Weights of a small transformer language model: value residuals, learned residual scales.
Each number is 500 + 40 x the weight over its row's rms, rounded and kept within 0 to 999. Layers, rows and columns count from 0. Numbers have three digits each. The size before them is the row's rms in percent of the matrix's.

# q: layer 9 attention query, 256x256, rms 0.0458, rows 178-191, columns 0-127
# k: layer 9 attention key, 256x256, rms 0.0453, rows 178-191, columns 0-127
# v: layer 9 attention value, 256x256, rms 0.0421, rows 128-166, columns 0-127
# o: layer 9 attention output (transposed), 256x256, rms 0.0456, rows 128-165, columns 0-127
q178 119:496504447429457515474485548494481552465513471551568440483497499472562437474501482436487518516512508610478443478474607491507541561443514506544479468458440480508452420507467490529447599533510501454464489474491548492521435526513565476521513490493508488502469492456536530548517448481499468478513535440510471438523551543443526459498556536548522556487476415490515428429466509558468504554607
k178 121:527570510414514488443497504501513478416524502525431492486497519476506442514492489426501479454508513469494495603514570503524512510353494505554465500512464495513477494492567469519393521544499515447514516529546549448492503517505502423498495518544475458623503500475516528471494495550553481508483537475562432472535534497501514474522526579467533486512434461450618450437597514532418483501598
q179 122:555522475529489492553525533473470444449558458504560489469422457497531546511521511468496489494506482568500504465490423572529470469558516505528502498533489468421502541440484472455526484464516498582536582482554491474524453581467490427500579415498502475549453483510506525481476552494458527523520518494477479557513490530529562545461492498527511498558425483523556514481505524480529475540415
k179 129:506468446523481486535528518498518439492503527594508485461520491452472580485494481515532530460487446500490482548419434476509459462551463473568451490547503458427492464521436501488491540523511536499509564494558499532540520489505502457507583472564561499470504431531527560535501533442562511493538438501495484490514501504524557575498537450480482496513493507491529538525519522553539579533526
q180 117:530501503543514555493479552466518500534561542499538436529420557496431559472526532486513500534504551503472552497559511463563491513478475503541486444490514443530476519402476464495458545575480517497463537541488509443475496450355576473513512515488474589430476571478508464486534442557472516536468515428448490487540475482475460559481553558561496450515546467478483430466449523484532460514537
k180 118:551477448491497526432472501484509472487529481541568472485472477496500542442514524533488411550561472499455476547516562446536486468487481536511506491519498455514522482409452498443461502546515525457470538414508506406472470482509519457522512550528465496421513556459513416463506423528407526470516468521470512484495527478477572573541567528556524421494508504526413474520496481534507451506539
q181 114:541474474567448518564483424519486521517470448491495532504550508484490509560483535573519540494469532501469479470505471541472532425504576498531547538479570554518491423540534566547497519556484469467488516474509495452566448506483470541439550490521478509485526448552547506554515436470510447531485427539444532536514521458505481554448450484465465569474514487539482530492488529486503472492516
k181 114:465534520549488528493471472512501524503514493469560438474491466479496555525554505520535653517470561544468503463472599518490515487470506475469488491466531565499468449594474526532527498483487457468436533521432478487471504497475506528426534403511477514495469526499526493555472444468580511489515500504570522544503490440490452497486503457372430533458530538524475472449491451508574552482489
q182 110:505539562506464479543563540515537548467485416508513553462498545464522497363554570431529511460533478558475436543506528550527506577586505491488520537484436451511563496492502547459509466500432482467503503483525525433429451532528581484536531582485460497520524533449531458513422533547501489514528478502442430506468516521457570473525466410520481474513470511547473492505490477487542540529516
k182 117:504537492482522494471514525488516547412462483556511475441578532444474497420568505501511452466504530541468452562469460506467464555469471523496481492471513473455601540451566541535450465490470522499444458486485439523438496507518555479519529533478539508554538552427538520487514518524476504517508476496536449487506583457468491510441496382468457482492527534515456473477502451384497555523516
q183 110:537525520540500460474566486522480546445510503449523560545463455486524542544487449535602524532490510526507567488425534457515489581529537550517482542454539453529443461522520447479506612539545504531498459473508502560405490419524447511456520544448510483528484496576525521543550495491457515527547492437511615449544539522556504488511478488514469515522544474485408546533539418464526551470564
k183 113:526521513480543521502518500582489470493444520479484529466504509514442507497483482541560586543474496485461506493554512470513484547486514498546497524477509422546467431491523477555477521464480507634551548489439479487507492529442516433440498507471467494498540482609427539519491536469434495531537510457551549565535452502620547531525531495531455519654452491478469535586542518438593453552490
q184 118:437482491520496482478513554513546510507530468477548471502554482447506477514483406524528449476484478540508543468443441495502502485568518444543477525494527549543430505546453513509477573455500530479464566476443475537450475458525521561461505500494508473549524536499519520558514516514545509512537467445534496526568501531503367417423498486482531526492467538540548500516519462475483513526426
k184 127:479537494469473475467455521527520480567522512442522475467483468513497452588468508485565515473491553530556479442440399549489512516549514480551502523448548546538442494476449499482528497558468548487507516486472464565526494523523510567517527432460491415530486470526498586504536483605474490542506488461517512566570466578494459485396494526474529603520483522550551546459525473461532490502433
q185 084:471484454489530462472378437533522495503465529587478466516477487503483432493423562450460519542569538452582521576481538539448531488512482493480520473537460557516492590511527488479493442521512539462459533467513504433504449508543543572491501441515427509406441478429528509464441493451542501474495550580460455495476484508450502506447477526527543494547488508447581493405475462565471469512463
k185 098:522463492505522451491495446485524551460535519524481550500437500489553513520435525468506412504577529484538551501470521524440530422476518533482448474551504511504505603506534483498526495550530511517415504492515459450460459502543471594549481486501518492477470526409547520530510471561499498493498556528510459450491513444442447463431415515499559580433518474496508462454519487558437570471456
q186 116:470555510552519548517491502460459551514543525530557496394499487478447480417527469549571493472550525507492419499513530569452485498524536539503432492474512444457487524491608472495467466537430464458555504480510492458483469514489439574494463517470520468439438534452517464528550477502465524484455492541422537529519477496454494513548554505547579486478547462489516499513522565431593477556499
k186 130:524503535453589515463496436458450495498518450536482498466487523498448533405565490597572531431515476504444467522559550486458511506494556502506484503485529500494525503458605516504485480483499426482550513489477546462496484520491459478543474444545549514406506464517491469466512533468490562506416478534504510524473462449486456550476539480508618524491605565528534532522488572412467392563496
q187 115:513467537536438402585513538527473486497536555488459451439460490471407422478540452511518562569530458437527513508526586506500484512488514450527431604507466516513517561547491544543460582470449531475543497560563452547447517482496464525423493441476473572472503514478588567534436528511459518459534512487510450502504616471479459425480500500513536470548569485438487489535498508509463533477472
k187 118:555541553522539387534530489496426495452549493508466481478554497453430466545477482536521558554479581486554586533578567577512403478510488486501476506535487534449522576527491557616524545424418548507588511517509534520471438534506435527487527484485440492503575536450572512510502524472454498520505464437454486522439544519421508459453525468509534481469542418526481526495488503483463441472472
q188 112:482483511450513567500511523466431488485578483548553529491407569464493522480455356442496471514541488516438508429490485519506468494488503540562486545490430544499515429451463513493456480497434512537548443524499518462505482533500496540465465514472489478556485484541486531508505541535469493494548488529514474534498585493583484473417564516489525467561517442398543525466485505475481540525532
k188 119:497513515490481458448459498422492485432536472571489515453518529560516493495474494445508567495542490464473483484509541515522460506539435457563464516517385555453411518560462518545474473493472518455470482478526502363529557496543549505516513394519487518432532472509533536473437557463514516497522489536537405530447527515527482512511545487461537484547484530486575504456442490525517564546501
q189 122:476528476451509499523513509519475531489528594553450497537418484496500561473530483534518574533514524452504461549445481568457516573525559482535542487572443602521426496431518450527456535524518557440460419494514525550476493563508477458427453473439499537510517461550542511496468527434457448508516493458474567506516542447527462518493519526454502521578457502513462506498550480503557483460540
k189 121:509460434499481472466544572528491538510507481497482490583556511486599480514535455490453542590513496483536488483542513487533524490522535506484545498582469591485469461529509524425539539460481566560505521512559504491500484547518472497441506512485502552447569491497453580530523531444497476491491589436451481479517515471524543550535572554512511498476436485484485486507558497497558477516483
q190 112:580529494490498488489486504478491545519495480551483378455521487472472452496501618499530544514545551497566508538517514567431611412464503519511481460480557498450470506499514528517543534509523525469504433481451533518449494521460436545501414498491468493498453473561531504496468460539551546541522493473453495524474497521450499512436442516509517505492506484494464439498521471496443519556470
k190 109:524486505452550491431492474543517520542509554550504512492518552468469478453490492524526519515584535478470517496539571566366520473506493512547493428467518449562497482494549516556561521515497435518494485488471513530491469502495461495478471483494449413433543479530468513532544436552499559483468437510479417496497513485479484479441493576482555522521489564483448456498468459513523530536483
q191 115:533467568401559449462473461537513587474496509584521526482443535468532520508515481532498411516532492489514470564548517585484517414473511534478475432417457483523484500489553450517499495504480436513517458471430580562453548505481501499515433565452496480488475516458505444532469481479512654477416459516454502481461495532484519469377462542524573465494518462527450549477498521494432575515483
k191 129:534519525437466438478550488539477613546453544496487533513472515531475541429523544506547488461567490456511405430486511538395517442456468494523472531433463498491486580504540456443486475476465500492467464474545534489479516510522475473546481598500496490429472483489476481463466496531554607496389500512449497501502543546463536468419506575541561485505487438512495505474447518498457485481487
v128 114:522461487473461471449494526497535557483502488467571566460418433496486503495466505430457476483530469480451476571537510504512479515487523517566473532427495488483434370464526482554484456512557508428477488454542442501481485492535545511588503494512538547521584496493499515522485493522513462497531483514495481462521477441533502553540465525526508518442480443458518478582503485445517480461518
o128 126:467498460463542493522509487557437536533581466452485477552534508526513436468566479433561504552419489511515498448485467478468512480484473498524543533518504543494556608550483451491485473541512492524476424471556509469530448465533451529460443503531467475552462472512431495475551486450506528509451440485464527522568538560415603405501526494429548465601560559476499526447473510535482575474474
v129 096:471486539484529429475493458483517465496450490549495498537548471479517578520527484476385513470494477469565471475498478437524487461475539504460577514497469487588473452484439522548535509483519508499497531477549528595496487460492426468556428504461532547469476474492555557541551511482555473511430499476482550497510503474530530474438475463497463402570464580479478380488462527493461456514538
o129 124:545487446483457492441448531609539506490534532528474534468501500553546479512527519526526528530439494508399544483518530537421548494541501510528507525537524529467441438536503518531486513532493495585512443530477499546508551526492518507462512459516472440495464538501461436461477503530519438523577527565503448545417508483471537532545538551443524557478468451536553535495550500483486514467450
v130 108:510512474468467453505525438481505493516480477527518476508578507534492451483488512640568513507562567499520499477430459487527552532569454465428529451510523511526474535509594490527449519481547406516476456519470509486492523467509513462505479516513514557516485448497518482472521471478459432511482449515503581508422493480505474527535558411492441542486471427496487512485495478466454562538485
o130 120:523518530493538585528531514571423502501450452487495519523485486496513476492564497406466529427472439457473522514497588483504510511530528457447478502493516466487535508493460608408505489451485521556445524493505489509504428484485494494505519527491486464530483526504461481525514459497472500535577528431526438492503468484455528455477487489554492531413535550498508489510551519540519528472569
v131 109:486507557543473463520479436491512486499505501514384464518541475466500467559474546483377497526489479506485524566522471415413501450470457486484582541530505493595491491476445500477474513530490503519499487538480479582507526480474445506497486441517496495519566564492497540456423552467515460499495463446468472531484454483516499541528531493501510490506559516446534477503476465455532529521502
o131 119:481454439462450518480474531468496469474468543518541505483475526549515483412512530474595491574441541463543512467531502550610491535465542486486495455529506443480491526567459518522501481496499526484522509509519510505480491472508578468504566518588544490461449407546464487552493495473502491518466503579467542530491535546551442456475518486464530459619423479454494448501499526539455464472547
v132 106:556492524448539467434449560531530548525490462526413440471543531468534519497449496464500478479464487498496459528442487549438443419473524508569465453495480544418484526501520535511519453481499570461479471519488413410473517487502521519492480513489481498552463432483527526568487450543538479475492486378519505476472492496508408566518415542477492502461513484531560518464575497502492509514495
o132 119:499553501538447516555431470585458417461524542462541467506477506501445579520476495539583511462542492488507505527581515409509508431516505473500521491433535467488534481487454455491468526552536491560428527488569501578480476564476486503543471489483523462512500509469474542485535486463423517507514525475517419536488525529524488429479491498516443469492522521437494518562482503494473513508512
v133 113:523541503522470531459454505519515460516527573566468456471532468522434519513487510513502494497458513362545582482498473456498456517428460491515408523455519525535419592448473497495497525495550479518539580486528386529505428513490525538543464565519517524510552349451457533482470486471568447503413466543460440461501456535516496493499456584474516440549428540481530473456499514485460456508459
o133 128:489458539527512457513526490513500565518432497407490503460483475470560483483481516470463494415535498604481477544463558501436511497577544488466530483555516538467471525474558504483561454524476514489461477521539494515556569445504481432473528533465488483504441547498521501499542525530418503490487541524563490557534582501487507571476550511465541498504540414484490540488485545493533573511566
v134 103:434488516462494459452513449516478467506554427496544543521479379542524500502498455468520518528480465539549553550465529534499482487507570506531523559513529514532524448518515558489478546488495558434423481460527516505535503470504475505428504490576524539443467486474524532498432494525533445513507479476482486506509478571466532496465556484485514403529513551497558485456473522531510555498480
o134 127:599475510493458509457472508470524517508447566475516408533563533481528465515568561486459544469579492523484434507454485491580455515490434479510472462464466542504477498507514492573460428519528535542512403512525501437503495522505555483579452485512461431532462555503494455477516536459490535535473496482507545517543570455534494514493469480496504556407436461432431509543503524428526414472481
v135 100:455477491507457547454488518528494431402492474509459516528542501459546488545460490501445495486545523467494512452512501505473491530469556473440561532506577431520549458466520466517444459532459558522569525505541577615484507469461476467498462507534504432438448609546473519503473537547529427543532527473526518484480481472505532455512486534487454447581543512479501426458477491518436558519494
o135 129:514465453484558531443586494506468524583556541534465542475558537598457543464469498499501412530407510536576525479488528461508545476522508501521537528514437544557456509515527554419470472507520539451465545488467457465475549517508434462497594465559489511554506493436533496449499510475443555462489483546477461488564469557519410496464445461509533513414532496471487543538509526472483468539433
v136 108:485534448529521536493514491504509553446475494488433536461508452515619445532492503558479469517502508494515480523543513480475546526457536403438518573559530392493556517507534515509564502496468511433535467495596490549404523515540511467446471498445544570474531464485486529498513527574529411482511502551514593506508527477517391509530512532522486493519486468434507483579501542515423444566497
o136 120:488456557461456533497489496514554404520581541558467505504517528532426511514486538413541478415535542480519565435519384513531451519507494486519486468450487618496443481428504513453448510466510493544533482484474482524553477494495496502447509477551515488537456477503555525491513511442457504488544494497397506430522500492479566480540505497409479503553452485515435512427488431564522542501551
v137 108:569468550493485462505481466491493514520513547428485563535511500515472520492491581411477488505514496477546470559555523583523535522512502508487511437443500454457498429549454530534519480505549472488455433466376475495539469470572458551529490442491494513515493471483490480505496448452505494518546516549472508494538463495548564490530492485476515501490521515530519551495441464517456488444489
o137 133:502516463538472482489529507491498564498509458525494427571525497483473426510482512556477506445538502572518563468406541466522452411539546502455492596519493484551476431472521507516535526515508572455514474472542481521529513541508580470430524562472536456472520481441502480523505536612529537489521493474489490531404498556479502484486498505566465508495473499529520462541542521455562528500532
v138 112:482472469529532557514530500487504415480473475454444521521507561487542509536496494482465457463453452442505557489506481497524506489432497567468540553537531462543534522498484493535491435485531471586528543539492528587550531473486492454518487501575490440497486534499520472489535554528518537464501463504537488544519409466539462499512584459497478501530561486546469493472520532495483493498473
o138 118:413452500539524513544473493362507539545535511530525474493442505510471458500459435525442463525489463520469446523528534518463453453581472464478521506450467530541510514558524470461482521548448483491576480476474467452517555521519488513415526417518523551464436502481473507513474502458448528511519494517453561498474505490489515510464471513517505502517454519457502493513553468558498428509493
v139 121:495443546510483466431463494502501517507576470467578585505477465475481476404503498445451478499494471445535456564456494544551472521470488544508489549483467493432456450495407540537472428521512541476492387445541484492537487512573493538527484452506506540525482528465508467523496518503556572514531451491521421489508463530469523492460490533482522521437494476623577499518492483509534476487498
o139 119:580474492506441481453466506562546499517434515481498496478483504519496547550480561465517570470527481550441567539470467483442456554558508498462484485475504442569549498503493495546542529495513482506472555490432480467438502499514536413394526511529552465465572465529473546436513501518532454478475482462490564478472539521474489506513517518560520497508580484477450539476514495470467535419442
v140 110:547495474494411485492502546505508544527463511500517517533604538478544490495514565461493480515565531484486432560506458474496492473515557531494469457464536456443515463496578461522521449514496545501511576437531406448515530514536497526527465547519552533558448371501547477492510473548538452473454488526472533495512554500509456530545456543513515475541507505449514517549512450519526473548448
o140 123:482511546508514480518485475483603534482506489476479428492460454545449496509443478437529479530460519483500556478538505509534496495486490429556525520471442572519475524423457482522475491417580490462457544500440450499444475449484436376520494504494476441443563570515439537491483485456506519514477448487557464488523568512491512495551490464468479565547508501588446454492499497477521529394506
v141 105:450510452478521467542528500488520483513530531483520493473504487544483477452542554652530443503511539457483485513502467551516538539469505488514508466581496469498528500509576464513513522488503513506484519496441509533510468526514529470483554545460547515463528506492468473499551454504406612486501390542507538492512492492486518439585529516530493532516494471536445510576503491507445522500498
o141 126:580480522542534521515473511548497497449432467510533503496510507486488538549439462472492553508526458518498509524480506459521487518517525534526524565472446524517436491472498552503454501482517433508528492513503507465496452494511521490528499531519506402555454454474521487532498518524574406530484517602528478558435536500490515558408464465455457464525543578502536504444478528504489437447539
v142 109:524414503486450495486505436488523506477547538440467483626529495531467502552469531527550477473454450409550463502521475516453558438572571508566486488517520448490486524502519488485523579524508558527478542509488467467481521462508466489511454411507481431525497494527535478488493488493490570496499454524513503512468439573497450467511447434499605467520542403517510418540511489522480464505513
o142 123:540528487502493475492517505469518483496532467537507509458503534443472534448511467484464549619656471549471487504439490499526449527501424498503506491506439474505487458502477505458502517540526441564482472530481482525526529535494516517478575569497544579490483464489502533484472494545490478474552512529476502511520497428491514539527507547512451487457465603523492498506483527498473542503432
v143 107:447507564551517505537443474525492540491477475519564473491591480522531532495466465486525491528535507484478496601494470537521514483513552470560512527560453510556417466464372455493478519475462523499455445433462487526484521503487490498473556530515500487500522363519498482500458518471489454501559428462429453488537542513485504496493513463503491503523439522605575499500541447434586512579498
o143 126:537460488432490480485554542477453486543489506488512530463410505473500405474531533496580520476498474519494536457547540495563478464540472515444491453450544474487523507539542500502497504589518441434564491521549488505536535568496505547604461493519525504503514563450543547550495476476483519528504518399531505533556443565577512533495559539475485518503572441462435614476486538545476522497517
v144 108:571435533471493491424510527502510496486559568477471528500510466473420541498478495456546492554537503386520473562539546504540508492533466540526484475514479543528438528541406564460505518478488510498455430506500426536535504501533425534498503485497516506494534480475516480502504497548553588488518496501494465487513504523487558480517421566512519533470522546493563541489497453510505427471490
o144 125:482535459525537506527477424571581475479472528520543460536521527489510423543587537458483471465389486590507559450430518536500525485489506476528492540532497512536567471441495533502480527537525499457511503471528499419440434554472546504502536504534486522426415483494448520525472448479475465516546506443493559450551463530532506544508460520476417490489475450550474530543527519456442543472524
v145 114:440415515504520452489512484500480516476552520505583451545478414462521507503495483542554550484486437437520513546553476501484475491502503468558508542509506614485421418493466493528579443483546554537458482435460447462528483512544516508505513571503477544552525435493500488466473501519501483486496502427488514509540532500583545437503452532488607435537480373430539540461546458551517538476478
o145 117:544493471465579480499507450539486583610466465476459460506466518530507557453500513466478417550516500529514533494527519516518549537493546542452496462404492450462487551457517451489497611518463514446529496484599513502466505528496501497551551483480510534474440537501512534504446498524458578547511540447563542481488428498555447487478505502518440544450461571569471447526522506426556485492495
v146 098:531446485532541508521535475516532490487421450460546507456458502517598557508433477523540505486432519590499578485452504514533499487526427407503535440545488514495555484558534496553469544478505550508517440468475516512510452526512489531508512488446489489517472523512515479551420529453495473489510471434532510507506453502515521473466601476512483442539384580517485488495458500425463497503486
o146 135:462478529447430492507429466488475544498588483591541473571508485537488550488541519491440504457586464461430436557533546489520457506492533521521571557451585442506458503518447580467558492518464407527506491518469511445501601525505554446470579537550548421489534529513515467461532463520568510530459540467514550494521553516511465486532491544448474531467589481539535483498492460579498509499504
v147 102:574417504520544514452492554503518546475496507472537459577370472489463504476457506535552501517527455484495509565549492495538481551522536539502477528442561533542500502528503474513542522499519545463486523450519417463494491499547456497571526492469516509474536526500500499506486485495525523506616513500491542508538481497552616519480442553482491448449513525469535506536489482506520489437493
o147 114:525551527453436510475486480424530453532485462479422537432617484565486536563510480470408527503518534486536494448544556553408514422538450451541536462544443419428492451538483483515485480509519503474506442472521519482460491554513557532461513498471463604533522451457448503503476504464492487466475509473508526532534518556471493529523535531479509496524474462476503539496550460487473566547495
v148 097:522515452543551487517499430449484512515453512490436489549516483512470565478480579484515468521453500596478505530498538585486511481495503482546504486538502421442525480579490461515514478501485468474497481499431554491493525438469486445462524544452418534504481446543569451454527424503531552506544469509534485535468575534460485489509518528482463621413487489472478489547517504477511520502516
o148 117:456468530450490536590489521448502462452552509478497490438483519487496416451548479518508555511538500472492504479548489484500533520474498549507476570461486522552462523451504518556505550498489517494509508465569527537533524575532466526495555480512554540524489504454469470520473507482491465486517460536512495513516452485563481461493517432506478412575478474524475456516442479500482447450542
v149 107:476532466496543546488549487497492478503454468521585464505569522526503487478497435634503486510584517507522568466458483444489520538470490502481527527501543520551531472459553503482422492450465493576528502453500540528481531539473511517549503593469478499467457546489486551485530553501496421525447548448519526508494416463472509478510585458514435468504558490422430498487467496509498555521515
o149 117:510517539500493496512475494481493540527535518506463521511455532398559549599508535430550480531402530525442447487415491546484522495468517538473511477540522462502436586526499509556509443570489523507527512536445487429488444466492543491409456512444487526517537561490521472457462449471493536520488523556500517507508600525447473504508504564467575491493461570525500534527529579483555437553444
v150 104:463550560488543594462488509495495461562534570523512555553485510501435465520535456543432493549498463486495547508484483524497486493476523527458476477530569472558462541436471456562500518505542437471559540480501504510502475564524454451496453580470555501543527557499476542500521511477454497471470452578495534497550405508530524491537510488488533484556497524513497548542484492513553512525502
o150 119:517453479541509496457508487439444462449445514380509473444457479588503525455420538481506485454535497512443529507496540466509455488566512510521508534441545554443467465563533554444470443552481505564458487471489505474505569491472514587469533478486515455508495460516483496507505496505494436502501561486489509463452536542495466462448497525501531491453501503437505453473503505469487478477532
v151 106:448397482548403548537522499517515548503526451474513513531537517541545517545480507483443511498570470533566482505453503580423448486537585469443502549462542488593484519451491519560471533550534515522541477535505533561541497476501426532466486451561476530547502478529463496517487550536532506502506450490535427515502574541546507519487459469454497429499439468630539594477452476562485505473483
o151 123:485523532468522449503450513482476444501504525433475531550493485471423475477480443443496474492422521543468496513553446441605511532489435509611454519583402534474490495562454498436509543504490550486519494463447515472498527503510541515493532507533532475462522514486565554446519505465501485547477548554487530440523420526461527465463524560521499525467525586436425405501526604519480488513391
v152 106:518485501474536486483480499495520475481517427478430498455565472536529484537498481541510536444434549497451518462539497507517487519455492503481547501479530437519475593510549479495471476514516443449491567550455446407527523531448507516546454536472482475387452544488501479472541506485361453503470527533570522470532571496524543482554506453497490488545495548475435541508455472460430491521496
o152 127:448530499542498507508517490541502494523568547574520509520437545505511529480471525481432421588512460525596573437449530546471545451491556502527524522550459524599550452443472494489522472518505531548499474487471551586451527507515490427481486467520506505544500463552534536537459494531506486495491509548526462476444454538446487471504466499571498449454489438566550478489476523588524524501563
v153 115:554433504469539559484538503504484447497529555483399437527541500499544513455468522525501465514480501484484485523508508496496498484503490469473495551564520549563487549461447513454502488510542517533568506552532498522451501488461474461512470539532467458539437441505474479495499553520500463503487575494516510523473449457532480453431474498501421412527473549439483500496553565502396514500488
o153 130:420535464530508494488457446531569518464473488504530575477504535449457488548548479493470473478491494500525526396481471541467463474487434512559545493448523451478419577596576461548532482439447482463489595505513493544498532544480481481505538459475516525437526534524515502461504481448480528526513412490435517467485517510502538497542510508477560554491509472477510491501468431516542419509480
v154 100:534529540470452460516481454481520594489545449561561446541492486521501476541504525517548536455510547598488531456411505554468548546501513505465521480485462469495515535592474570555501495498517515506496500536482499571530545478497510507484539473448508474447464518462530547511481493475571510525471492527591492517511505522437368485494619397501484483475542478575527455443499512538453458477523
o154 128:501512503459540564454483527524538401499480496386547539450546514503465469495500516482544478560548547501530481532505494459540522504484456484491518515475521483506462418463499455434484507503500461510482422496443532481435430482488484502495539461570471511586513461527561485525510502478470518511546435489434490468455470496512579529472487571516406513424494557460519516576493496508500576510509
v155 113:513488465477475405447481487476486603476446530437492526525527482506477572506525568575532495510485553376546538577541549532466512599545525466568465490468424515506499479521506462520542548487449484439510484468509463453478491485513513520619481526499477543482543433466489486535529423550523486465474490464512483473494462509526521490526534462487453555488536427601490549458473507438411504487511
o155 111:519454561554524482532486509598575463514493443597526515474504487537522490531506515480527550493502453562511419447452505487500449485489473506486492476467487601477452489496497545531544471459513536477431513532431531526555438503506489418469484516482534463568427534530534429470513529517432500551508483493540509573444585489526504550428515512543477480451449469453497437545573464603486474489540
v156 104:474424515498491533451475528490497490524558517484530479434460523486498553468455557519538554497443484456526572501534463591491478499481441452560446517449505579423506492450417554528525439487601463410454541479517452454566439486548543510553484519498463538482586448488470468528468461501560528498538501433492447501494452522526517466504447558489514425451451592603547476463487523520538505457479
o156 119:396505567503543474529487481564456496493447488553547524513470495516465430459530503448464423477560493515477421559432587468503535467564539490492523547564467433522467567481510497454500550529428606476492453490460545521494535475474498511491552457539500504514469555521539550489526466487521428519486492504507439531503487545513468508420507494567501571476510469458513601472477437466486532531561
v157 099:546431500444574565507555492502513471481516485507578429496498487513507504422480545517543534458497464547496473547451506529531507515578503531463477486514470449561498459546458528508578580489553500461457519507529481548510469489541487456483504528513449474529454521531483468450480541470500499523562544542563517513481496543522519513476453449549541470420405508536545497390494474546576418462496
o157 124:476517438517445494507471518528455456529525524487469519416616521551482518468495497469477509492467447488547478421496476486394520529505590523513497482464535487348466503462501542506526488500441510517485447473440570512488515503465465509550521478476567467494424538487450497540521512534519530530503447462461535476451502484453501509526486623431503504505578566476480504559483519532459573545530
v158 105:508565539400573528452505547499484472479528542546493528551462523502451496462498461507532504499556481419477532445454474474648517500475519524553497440523448562481507524499599446493577523537539472462547557491554489520487472493505491480519544492497447532519504568520498492489541518454409498458511469524486560514439581465528549474381482537489493546522561471546502501487501491530562605532469
o158 125:425474456555506499504495491434412524543491464505525478358395506484551497534503518549409524490463540483522453535526500543412432497538457511491482552534535453591493510471537494444491528435488474531503541477449503461475500503489440541540475512522558451523578453480454477468518498495539514530511512479445457489553480472463517545561534469595506475446425480492485561489484527458465448477534
v159 108:487382535424458532491501582543509439480492499466511507585456473488489506525460429442514516489535424457512564548470494525571447438475515549525463516505514497536502508495449559450542511497471525470508456464475503541566455486529496531492532481559436452478505554458466501535436561448562493529585476461513504486557499518554440511477453573459529395485477490505526555408496511556528443472448
o159 110:520587542523442462507469433504499521527516493548530506475550578477539558410431554497408554480475576528557472532541539499541499547499416473472514477510566515540499502505492395523501535572543533447456564454547485523468608531457553574530490500439557558506519450458535494483546464568462524452507487504535466479474514509519564509448449444538479518508498508475539506568523447516488516502500
v160 120:511615475569469513558534472480502443494470492515455494424523547519479555503480488549500530519515531463496555485488492472505530462519415443496538466583495509469529563484495470470430512495518474552548532519506499502505528513458515478525549506459470456474437592505475524480471507493492538516452532509575532509511478491473431525499590486487498507484496569495484578512489494545467498528494
o160 121:460513497452513502499514528442480498575527519513532438486537532444494519511443512513442448513419500569492475471508507523488514510415553539539509511435519524482538475539533526551509527511484466579454479488457519471476516494437486483447514501534505516452550463492507431523500512458451469530501459495487538530485470441532512511479437447579506400559539488488471467540485517463535494413463
v161 113:462585515489485536563522451490498453488528494514476491495556542507520518513465500509559541512467499515553502444504504509486517562545424456485511507495475520506537586568483534488428547471525394480514458491423453438487464492494511489534508485493422459517440546542512483480537497487486484503533530526552476531484518526492467451516575480456554582483532541486451561470496457460537543509555
o161 126:546493489496550481444475580425492529529464534478435490509464488605464470481569488513457506469552503495478594485557517465448505450491497535493491487486523470460484472529508484518535512542506535493463551516447512569566460544504432500431516542500582547541502473496462481480374536490428488511471484443495530473469566485552482484462492498528432418474509414559575419493528496550450514495509
v162 115:513442504504481481453521507498506558532522476486516482477449488489493521469511528419558487531517478440540501532496486532518449467557484511549498553522486494498462529483434540501569448527560589447503506484524575423551489482534522532482487487513476485495449419520486464528523481537598512503539436407457526502531581483504536516514424568493478501477496472493531515474512542550514493471481
o162 125:508555491457515466551477437430454503526439433488532500558498486576520513522427533515529507436457507562427486584544523571474525572448539483489496433454424476515529432494593437492494475464454451449489500499445450575425507480515471494520553461543516549515575502451542517444484509481486505497518556511545489520442482542551563445483477494447574546560452471525463522532478489504514500525477
v163 109:531471511501561465482515485471487511532520472517532564497534520519451482441522544518490526503552507506536476536510483530502480545437534517549468473454501471434374434418474507587552463498573522487523539407538484489497481515545533497613440428506544539543550555433467538470524472507553411478540464544506596489571491493491505480537451448496539405500464383499495467506492500481573537557479
o163 122:523506491435473476514439472528505540432465498548542415545474486446536470552442463417524514541399546496453367515493470451454543484597516515412533507560483466506528481586515508530461560517465477543421509490503546504546495497514420527477533562526440480478499479535520527540516495439546590524524496529496433508436503532471507492504520521485508531487472561548480486498527555512501533444466
v164 102:477438498522486473538446441500511558501490481474508547544498457518495517472541537491503503494473542437486493515521523528595489490482511494543492524515460563462473483549497526513516529499457509429465524445537454519553536516513581504500503534528565577511584483482484555472501489490499466482475478444517425483523565526536489509500469517458514484474466457441503587483504499559548534500523
o164 114:512531476425454441477578542603472507539549525544545468434564509486506519437500455495512445428569469508511465509520533554445526517538517513530507436509491441527492453453472497556460485484528525506546405518532525515489474457539420549488475487483490519458514502507488460508509467524511511516495421508534473525402493487451459468499517539579508475526468488521504520521497477485471522482444
v165 111:488504523491511550548523516502518501531494528475572457514502497468525529482488480510593525468522482522474544480456515556518483452506475515543461430530486473512534521525445465470519548495491495558479551451513461442510466562531489429520565517490549490538456516542468441537542449439471605499526488432507460478505502552547554526481505505469525455420424473615507562471521495448537503513482
o165 111:442453509497536483490506535507480474569555509530491520523463513568466523543518503511527494502442456503530418535538511456487514577539533495509512537469490547534442449440593540591460497498505509451503423609488530568505554475476499576519455549467467463457514493469537566481503526575476459503515554540498504525501405498520502532500453487503511478511577525437479528575535474600494475400495
v166 098:468555539447467473464565476490500455498507490523544427517458463511468456495573417522496538492471529532481568509515533409496436493528476527513478491476543470501564456507549492489454513555510483579561490463486486396514465532505451534573447472456480511546510507518486549462476543486464551524529560501475525514459496561535504570548439460516561539511474549459507471563504491448500456469497